config = dict(
    vocab_size=1024,
    norm_place='pre',
    init_std_down=0.00664,
)
Each number is 200 + 30 x the weight over the matrix's rms, rounded and kept within 0 to 999. Layers, rows and columns count from 0.

# layer 7 MLP down, 96x384, rms 0.0488, rows 0-95, columns 48-95
180,200,216,196,225,178,178,165,128,189,202,199,200,179,217,208,262,191,224,217,184,212,233,208,219,206,209,129,154,229,247,205,199,220,207,233,191,191,188,231,159,233,227,198,211,236,181,231
242,235,161,189,150,227,168,169,238,196,195,164,162,183,195,153,249,219,194,190,186,187,174,178,191,187,210,202,220,199,223,177,234,241,222,209,222,179,151,181,148,246,217,175,203,185,199,216
121,186,173,205,191,190,212,221,160,211,186,169,213,223,180,183,146,248,183,163,201,177,223,202,245,220,200,218,207,192,193,175,204,162,144,191,186,217,216,215,206,212,220,235,165,193,207,248
185,190,162,235,216,155,155,232,203,180,221,246,200,201,192,246,259,218,208,202,213,229,222,207,167,202,225,271,247,194,169,191,209,202,166,180,168,207,219,173,241,196,180,180,226,207,199,193
213,185,218,195,243,170,238,195,168,236,188,230,235,195,220,191,187,273,117,199,194,215,189,213,270,166,186,208,217,252,174,163,199,214,204,221,181,271,210,230,217,244,195,206,225,168,192,164
220,152,199,228,165,243,171,228,176,214,153,220,201,242,256,202,186,171,211,217,167,195,183,233,202,240,185,226,237,220,174,191,169,220,205,219,201,241,167,264,152,225,163,219,211,190,200,163
183,169,222,169,231,195,213,194,223,252,198,215,210,198,210,167,287,238,135,176,206,183,192,175,216,212,202,155,243,241,166,208,175,171,184,192,190,172,191,235,166,174,218,170,214,240,189,136
189,167,185,206,132,169,193,218,282,238,201,171,232,222,189,202,236,167,190,166,207,201,185,163,260,228,222,239,163,197,190,191,237,167,201,212,265,120,184,222,194,163,223,201,237,235,179,205
232,246,202,189,213,221,196,181,227,200,232,188,184,199,201,205,200,206,111,219,201,181,144,187,212,166,182,207,225,229,200,226,208,158,187,194,203,216,209,228,242,215,185,196,241,200,203,157
272,232,248,184,236,202,197,221,174,223,206,173,201,197,225,196,207,230,164,202,197,146,220,201,183,186,265,176,235,266,193,174,241,152,163,212,195,244,196,207,169,198,217,222,167,218,193,125
201,210,157,214,226,184,216,106,141,200,110,170,170,221,222,260,185,155,229,161,205,225,216,178,168,180,166,256,229,168,178,238,234,187,222,201,131,185,183,213,172,181,165,216,209,208,210,227
195,180,282,201,224,198,171,171,194,155,143,209,145,274,168,226,285,200,207,182,201,169,184,175,216,247,215,211,184,187,169,207,219,214,192,191,200,264,229,181,203,195,153,178,203,215,189,183
216,198,224,164,160,221,183,142,154,174,174,190,196,244,194,240,252,180,160,177,194,237,207,228,209,186,223,184,237,188,217,191,185,218,236,204,185,276,173,196,225,179,165,150,195,202,182,208
216,209,224,239,221,177,209,232,204,192,198,246,184,196,240,216,205,177,156,193,177,150,215,251,249,203,255,230,206,189,178,204,249,190,254,200,144,262,203,191,238,214,218,200,233,201,190,134
192,218,210,203,179,159,210,179,239,232,213,191,224,186,227,188,162,189,133,186,190,196,210,195,153,258,175,207,190,236,230,148,170,206,200,213,213,170,168,258,230,199,159,182,194,192,195,205
192,204,207,209,206,237,173,207,171,221,200,174,237,144,173,205,219,205,185,184,215,206,211,255,171,216,216,215,192,207,204,193,187,184,184,200,256,171,179,201,198,232,171,234,244,180,212,213
168,205,191,201,214,189,181,257,203,246,204,235,156,210,252,202,208,229,194,228,182,213,239,260,172,198,226,164,176,281,214,180,272,246,215,189,207,266,231,288,206,170,193,187,200,183,195,202
200,173,211,160,187,210,184,213,204,190,159,150,190,181,181,200,208,178,243,183,187,205,160,208,177,190,206,215,153,170,202,229,232,241,213,199,132,214,195,203,160,148,254,201,186,216,186,174
183,149,195,174,177,184,210,130,195,194,209,163,251,214,184,161,244,192,198,207,193,198,196,161,198,212,200,169,197,152,167,249,215,204,189,207,236,202,231,143,198,244,168,178,253,235,216,188
246,199,167,228,165,169,175,249,208,228,220,240,175,272,177,169,185,196,249,204,205,125,223,195,250,200,225,190,216,214,165,168,179,204,191,200,224,228,184,223,241,220,170,229,164,167,196,237
200,224,209,298,222,211,160,178,205,221,212,177,163,246,240,171,194,196,148,218,195,236,210,280,190,214,210,172,245,191,226,228,261,190,246,203,181,253,220,227,189,178,188,223,190,197,210,183
208,246,157,208,221,206,175,196,248,240,204,149,168,207,209,174,159,208,219,260,180,186,146,177,247,179,200,200,168,221,131,182,124,244,223,212,209,174,177,181,181,182,157,167,173,190,192,147
144,224,213,177,189,197,196,185,157,182,178,214,173,227,221,212,185,234,193,209,212,167,201,224,211,241,202,192,223,250,151,165,229,213,166,201,246,222,222,164,250,161,172,225,158,197,207,165
203,195,189,191,232,174,166,179,191,188,204,190,261,180,166,207,150,198,212,182,199,233,185,226,208,225,144,214,200,223,204,193,211,182,237,219,180,203,192,259,235,178,257,199,250,217,214,199
216,184,110,191,201,240,189,178,197,193,247,193,188,138,278,218,207,207,161,169,210,227,169,196,176,207,237,166,158,183,212,143,189,226,157,215,137,210,230,219,205,159,165,214,239,220,186,223
234,117,191,163,201,212,146,131,259,223,245,176,205,196,213,179,259,174,224,228,182,220,190,240,191,193,213,179,165,220,224,205,179,181,179,212,222,165,219,223,225,244,245,208,257,200,214,269
193,212,166,243,200,202,199,203,228,216,253,210,206,217,221,192,159,252,229,215,205,209,208,168,168,202,203,223,227,207,223,169,210,129,204,208,170,228,130,169,219,200,248,244,172,174,184,199
214,240,209,191,149,184,233,134,210,170,158,164,226,175,207,220,196,156,190,205,168,237,175,262,111,164,201,220,168,132,185,219,138,254,211,214,187,199,253,193,270,192,293,212,190,180,206,211
181,204,221,213,196,172,241,249,199,207,212,180,207,235,139,133,210,205,218,170,208,161,247,249,165,180,284,228,204,219,285,148,216,152,193,193,203,186,143,183,199,231,229,181,218,240,192,204
154,226,168,160,213,178,247,250,235,197,165,285,185,229,185,170,158,235,211,134,226,206,203,206,184,252,170,244,242,249,213,214,184,128,198,208,227,224,207,218,208,162,167,101,204,201,187,185
185,214,219,211,194,173,227,194,226,195,168,176,217,187,174,230,246,274,187,185,207,163,245,143,179,223,220,225,239,209,229,187,224,179,192,202,187,179,191,237,294,189,248,302,167,222,175,277
220,203,200,164,191,211,189,183,181,188,180,213,251,179,257,187,262,209,236,171,216,224,154,150,235,227,210,134,154,167,159,215,204,193,198,199,215,228,237,197,164,217,183,181,207,152,217,227
193,208,177,174,227,218,172,278,221,202,198,186,215,176,188,135,198,196,232,242,197,170,228,177,202,236,182,204,218,243,223,211,188,200,194,189,237,155,183,173,171,182,208,227,270,164,220,183
215,161,163,204,189,226,218,260,164,208,235,215,130,235,213,195,218,251,211,211,187,181,190,230,172,197,185,191,205,145,224,121,134,300,159,222,231,223,213,199,245,182,247,208,165,202,208,169
178,166,164,219,206,183,196,233,222,230,270,166,217,153,250,213,219,201,212,197,230,186,211,215,216,232,240,174,216,165,204,226,244,171,198,212,202,229,202,227,148,115,166,214,206,188,188,193
193,237,226,201,208,214,245,133,201,144,213,190,169,167,169,181,191,250,181,227,215,212,135,185,209,213,163,270,183,226,180,184,196,232,222,184,191,183,170,136,210,207,246,167,217,187,204,109
151,176,178,236,224,209,199,224,176,225,284,229,214,224,225,211,184,180,257,263,176,208,141,190,138,194,126,198,237,203,197,231,173,153,227,180,204,232,181,214,226,201,185,271,226,149,195,193
249,216,196,189,214,201,239,101,126,217,186,192,213,183,176,175,221,184,246,226,187,202,219,156,201,170,167,189,210,175,178,199,248,193,232,187,209,158,152,179,167,198,192,220,167,179,203,204
234,217,218,209,230,228,212,213,187,169,180,182,197,127,189,176,197,208,200,196,204,176,165,194,181,236,254,207,228,185,172,217,210,190,219,181,239,237,196,256,186,279,199,176,241,174,191,213
183,182,216,210,203,192,166,171,214,179,164,170,203,185,163,225,229,210,251,199,194,216,205,204,178,203,178,190,200,223,191,168,148,280,191,185,203,177,147,152,141,218,167,203,191,200,194,239
208,219,198,172,164,150,169,214,184,212,219,178,238,197,283,241,210,210,221,182,176,203,187,233,204,178,197,228,186,244,246,211,208,178,169,231,221,213,197,222,222,214,237,195,201,196,189,218
199,230,238,188,222,232,180,166,252,206,201,190,154,213,148,242,210,250,157,222,191,223,240,177,220,228,203,167,219,192,227,190,199,160,224,185,179,188,216,157,171,232,168,156,220,205,213,202
157,224,166,181,156,244,175,270,170,232,225,205,139,174,187,179,245,200,207,175,200,206,187,219,151,223,189,207,210,197,240,184,184,285,191,213,174,262,227,246,169,169,250,230,199,204,215,189
192,170,180,204,234,205,167,125,212,185,191,180,208,160,186,199,203,235,205,187,200,246,198,199,184,166,145,208,186,195,189,179,190,231,141,189,195,253,207,159,156,241,172,239,234,227,181,176
200,197,191,249,219,160,176,203,196,211,174,158,131,154,202,128,161,131,202,200,210,203,177,203,211,214,193,180,178,203,243,216,192,171,204,213,198,138,132,155,220,217,152,161,174,185,202,215
225,157,194,228,222,168,182,231,170,176,173,246,108,201,242,176,181,216,179,103,221,153,135,235,163,224,175,195,185,275,208,176,196,241,234,206,190,210,187,222,231,184,194,206,201,214,208,158
222,208,159,242,235,178,227,229,204,191,229,212,172,197,187,202,215,228,233,200,165,262,203,259,201,233,231,185,178,194,240,269,191,212,239,213,237,208,184,232,245,167,203,191,194,216,216,228
234,190,182,183,229,215,185,212,197,262,178,211,216,208,210,284,244,233,197,181,266,169,222,182,231,228,166,182,186,234,183,237,214,180,253,194,135,195,240,207,154,159,192,201,174,192,206,214
192,170,136,211,145,218,253,219,233,138,218,211,114,182,154,285,189,207,200,147,191,213,166,230,200,206,209,239,157,216,131,176,199,188,237,196,156,238,189,219,189,221,254,223,216,195,204,208
193,154,220,196,226,185,203,217,191,218,236,237,193,162,219,185,223,230,174,191,214,196,245,195,206,204,245,209,250,214,160,227,221,127,195,232,225,160,139,148,190,195,220,182,181,225,217,274
173,198,227,225,173,227,173,228,219,165,188,191,223,182,149,201,279,152,225,177,166,209,145,212,206,226,161,159,163,123,205,194,239,185,206,190,285,231,157,178,143,156,158,171,231,196,199,221
299,234,248,178,179,164,201,157,178,198,237,193,178,172,204,192,254,183,220,222,254,158,246,205,198,213,213,152,205,228,184,142,211,212,198,187,226,168,190,237,222,133,199,225,176,172,213,209
224,219,198,190,165,176,207,105,235,250,199,199,226,182,225,192,138,225,244,230,236,248,209,224,203,209,217,161,214,157,160,179,230,203,187,221,216,173,207,179,204,192,274,201,183,198,201,219
204,137,170,194,202,179,182,157,192,178,238,197,204,183,238,276,134,159,227,213,171,254,187,242,186,192,158,178,162,205,147,220,203,127,207,181,276,208,144,138,200,154,250,172,237,204,204,207
170,207,221,234,238,143,128,287,246,197,183,248,235,202,174,229,219,229,221,184,213,185,182,218,221,194,118,199,270,262,186,179,184,227,203,218,209,121,189,223,195,231,188,239,233,180,201,213
237,207,146,212,244,193,226,174,248,186,221,208,194,160,210,231,162,203,196,212,202,177,205,191,240,235,219,149,191,182,155,147,186,222,225,191,194,200,189,249,150,201,191,228,212,213,187,203
187,176,248,200,252,162,188,236,138,211,192,152,243,198,186,289,195,111,226,202,202,202,174,171,207,221,108,183,181,216,207,251,249,243,177,190,221,220,263,213,190,175,220,157,188,196,195,188
125,200,194,171,250,202,181,219,251,217,185,237,192,177,228,140,159,181,160,198,223,152,189,216,242,199,185,239,170,117,220,266,307,160,194,200,261,175,174,140,200,212,234,251,254,173,213,152
202,192,207,216,229,176,262,187,182,182,196,185,141,150,147,198,195,241,263,243,198,218,214,192,215,247,252,219,200,219,184,192,184,221,177,197,200,195,228,209,169,122,255,196,223,186,200,229
210,279,202,182,238,199,210,176,171,194,191,166,191,239,211,192,199,209,186,146,224,185,185,260,229,214,169,164,205,173,246,180,180,255,148,191,212,183,169,176,221,183,212,180,207,170,201,238
216,178,189,181,191,180,216,165,190,200,157,178,168,165,189,218,215,246,182,175,199,206,221,244,209,237,270,216,204,173,152,213,254,212,144,220,193,165,174,180,201,222,195,184,214,237,186,204
169,239,192,180,219,179,181,215,185,199,266,199,240,150,259,207,191,135,169,209,194,176,203,231,209,175,210,192,295,179,200,188,220,197,189,205,179,192,174,217,108,184,216,119,171,223,203,213
194,235,190,208,294,124,224,219,208,198,173,202,188,190,237,171,136,273,213,177,218,243,166,178,190,177,229,200,227,216,211,218,274,167,209,174,173,254,194,262,208,201,203,220,223,210,203,223
163,174,192,194,171,195,178,178,180,164,188,183,195,207,175,212,259,233,218,171,250,173,209,234,239,209,190,232,176,196,229,182,191,236,194,217,177,187,140,237,212,211,187,172,164,199,184,210
199,216,192,175,161,205,208,201,175,162,168,201,270,184,220,200,136,99,190,142,248,203,188,237,166,173,249,229,167,243,249,223,214,197,257,191,198,289,226,237,198,260,269,230,214,242,192,170
151,210,177,193,201,171,254,222,270,227,178,204,233,201,186,182,185,249,159,204,245,193,181,169,261,203,205,212,166,140,229,209,163,174,242,211,188,202,245,211,169,223,162,280,212,143,210,204
173,195,237,170,210,194,235,198,184,213,189,230,222,250,198,200,188,157,189,158,194,213,169,207,202,222,223,152,225,187,176,219,170,192,230,204,151,167,275,228,208,233,259,233,196,208,188,204
217,242,162,216,225,221,172,209,168,184,214,224,254,196,192,249,178,134,212,206,230,229,165,199,227,174,212,157,208,189,172,198,215,162,217,209,199,258,220,186,254,266,156,245,179,169,183,159
200,215,172,229,120,199,198,216,264,199,267,228,291,182,164,246,189,269,194,177,231,176,225,181,132,176,248,216,240,182,154,202,184,216,190,192,207,204,172,256,233,257,191,220,212,232,195,175
223,194,229,178,197,173,182,155,176,195,210,226,127,210,178,198,217,195,183,237,153,214,221,190,202,167,260,166,230,207,185,193,228,206,200,194,242,163,170,192,178,133,147,227,221,199,181,189
191,179,224,250,187,213,182,190,240,229,211,169,184,288,235,182,202,194,205,255,194,210,161,220,170,187,276,176,176,146,231,269,181,173,249,227,207,206,201,203,201,217,214,210,205,234,215,153
222,194,248,199,189,200,187,240,205,208,220,147,207,177,187,206,231,250,213,217,212,194,242,202,170,205,178,227,147,154,193,181,213,219,191,191,256,159,185,177,183,201,230,209,187,225,189,243
222,225,278,183,205,179,187,234,181,164,204,173,249,210,177,222,173,202,237,225,189,173,140,201,237,190,168,157,214,202,163,122,208,190,190,187,190,199,194,215,203,226,203,174,175,219,204,226
156,239,165,214,227,228,176,247,170,212,215,225,201,169,117,251,194,254,209,207,203,182,203,177,226,207,235,185,180,175,243,193,224,261,221,218,155,208,171,188,193,197,221,159,208,222,194,211
202,240,227,216,219,192,176,253,185,225,210,171,186,182,201,233,196,190,226,187,208,203,271,217,169,159,173,195,187,177,170,231,219,233,207,206,217,175,199,260,210,168,207,183,213,171,195,234
237,176,133,223,208,160,160,127,217,220,197,219,185,206,174,209,179,161,179,259,168,169,263,210,205,213,155,293,192,158,203,142,148,143,172,174,242,196,187,165,187,231,158,191,132,213,207,179
179,158,196,142,250,158,164,205,120,254,177,190,168,242,207,198,202,219,259,223,182,201,176,216,100,222,177,182,200,235,212,196,228,265,177,197,234,217,223,229,214,214,258,194,203,180,192,203
180,194,232,195,218,153,143,246,203,197,153,192,198,184,236,212,132,177,156,206,186,203,155,203,217,143,225,202,261,171,204,230,206,194,202,173,248,236,215,153,195,216,181,203,220,211,221,191
198,183,143,245,198,220,194,231,178,201,236,184,174,219,210,204,109,208,277,257,203,164,217,212,238,163,224,182,184,198,207,143,231,227,246,218,173,154,232,202,219,220,189,183,209,186,201,221
210,236,153,209,141,155,206,209,183,196,186,195,237,185,180,210,169,223,180,221,213,186,178,172,201,229,159,213,152,244,164,168,143,176,190,200,177,203,254,217,210,207,221,145,176,192,220,199
225,223,229,159,165,210,193,177,190,164,234,234,153,213,173,244,246,155,184,164,197,208,209,162,230,199,184,199,144,225,204,198,189,210,154,205,162,217,214,140,187,244,177,175,197,210,202,184
224,162,137,216,253,165,208,225,221,249,197,200,188,179,226,217,226,140,138,219,213,210,224,200,179,232,237,163,225,206,204,243,211,160,155,183,208,210,243,195,231,200,162,199,207,163,213,190
197,268,224,197,230,204,161,109,179,233,226,215,185,219,212,167,168,205,207,214,210,231,163,209,248,209,265,150,202,275,246,200,167,151,242,207,187,208,199,183,221,220,189,195,238,205,208,172
206,201,183,229,227,208,234,212,188,219,192,195,238,121,228,200,140,221,161,142,214,175,259,150,198,198,190,209,191,259,253,176,172,188,156,197,180,235,212,269,202,241,252,231,220,124,213,239
205,141,185,198,224,203,196,225,220,191,221,207,195,205,169,214,217,252,195,259,207,200,209,213,243,191,231,168,168,245,212,211,223,197,243,179,278,223,240,194,171,251,244,186,164,214,209,216
149,187,197,215,276,166,177,183,244,212,196,208,213,197,165,211,224,271,187,200,181,262,151,184,237,165,222,198,191,164,181,150,238,199,165,205,195,187,171,234,186,200,135,185,209,234,184,207
207,166,211,219,199,197,205,126,274,217,114,239,209,208,203,245,216,212,162,215,232,225,239,191,213,190,203,177,215,212,199,159,194,179,212,189,184,207,160,228,202,228,136,238,177,219,191,194
204,188,206,205,208,184,197,186,196,199,223,192,222,171,225,170,211,221,206,150,245,216,161,166,238,180,170,197,161,209,150,154,215,219,162,200,244,215,184,140,200,200,191,164,217,178,191,220
158,201,224,163,226,191,227,184,228,208,199,242,192,184,179,218,199,191,193,165,203,209,236,201,214,186,215,199,196,177,247,195,189,227,180,215,204,183,178,228,167,180,221,243,160,229,186,208
210,197,258,195,190,210,209,237,283,180,192,215,225,194,114,175,175,213,197,172,159,226,214,194,217,192,239,213,162,237,191,193,169,203,202,174,132,246,203,158,204,213,245,181,168,232,191,230
166,181,217,226,220,147,253,246,202,165,192,202,268,140,178,178,139,196,203,153,190,194,233,239,214,207,175,183,214,186,240,200,191,232,237,217,210,182,252,248,216,234,254,233,178,234,212,198
181,222,137,169,236,232,157,168,203,182,130,229,173,214,203,267,175,163,239,155,190,181,258,253,227,175,218,176,179,164,230,255,183,209,220,190,129,180,178,143,155,179,223,217,223,216,183,217
240,215,198,189,196,188,190,244,127,244,183,233,191,162,155,190,263,205,213,186,197,185,201,195,213,199,172,196,210,231,182,261,224,234,229,191,227,198,226,173,259,216,177,187,225,231,191,212
247,185,251,193,186,167,236,196,177,153,154,148,189,200,184,247,135,173,212,183,198,196,159,166,186,211,145,182,146,198,200,183,210,207,270,185,215,272,267,307,170,161,269,146,229,165,209,220
193,248,140,184,264,170,249,162,187,202,182,192,180,226,157,244,240,151,197,194,178,202,194,202,180,255,108,175,202,219,203,235,225,177,211,194,183,128,203,200,121,212,233,216,199,167,200,208
213,193,165,267,186,177,200,219,229,198,192,178,190,171,288,172,155,210,235,206,210,194,216,177,227,202,223,174,221,205,214,182,167,193,199,220,216,163,184,242,183,188,222,229,235,209,201,221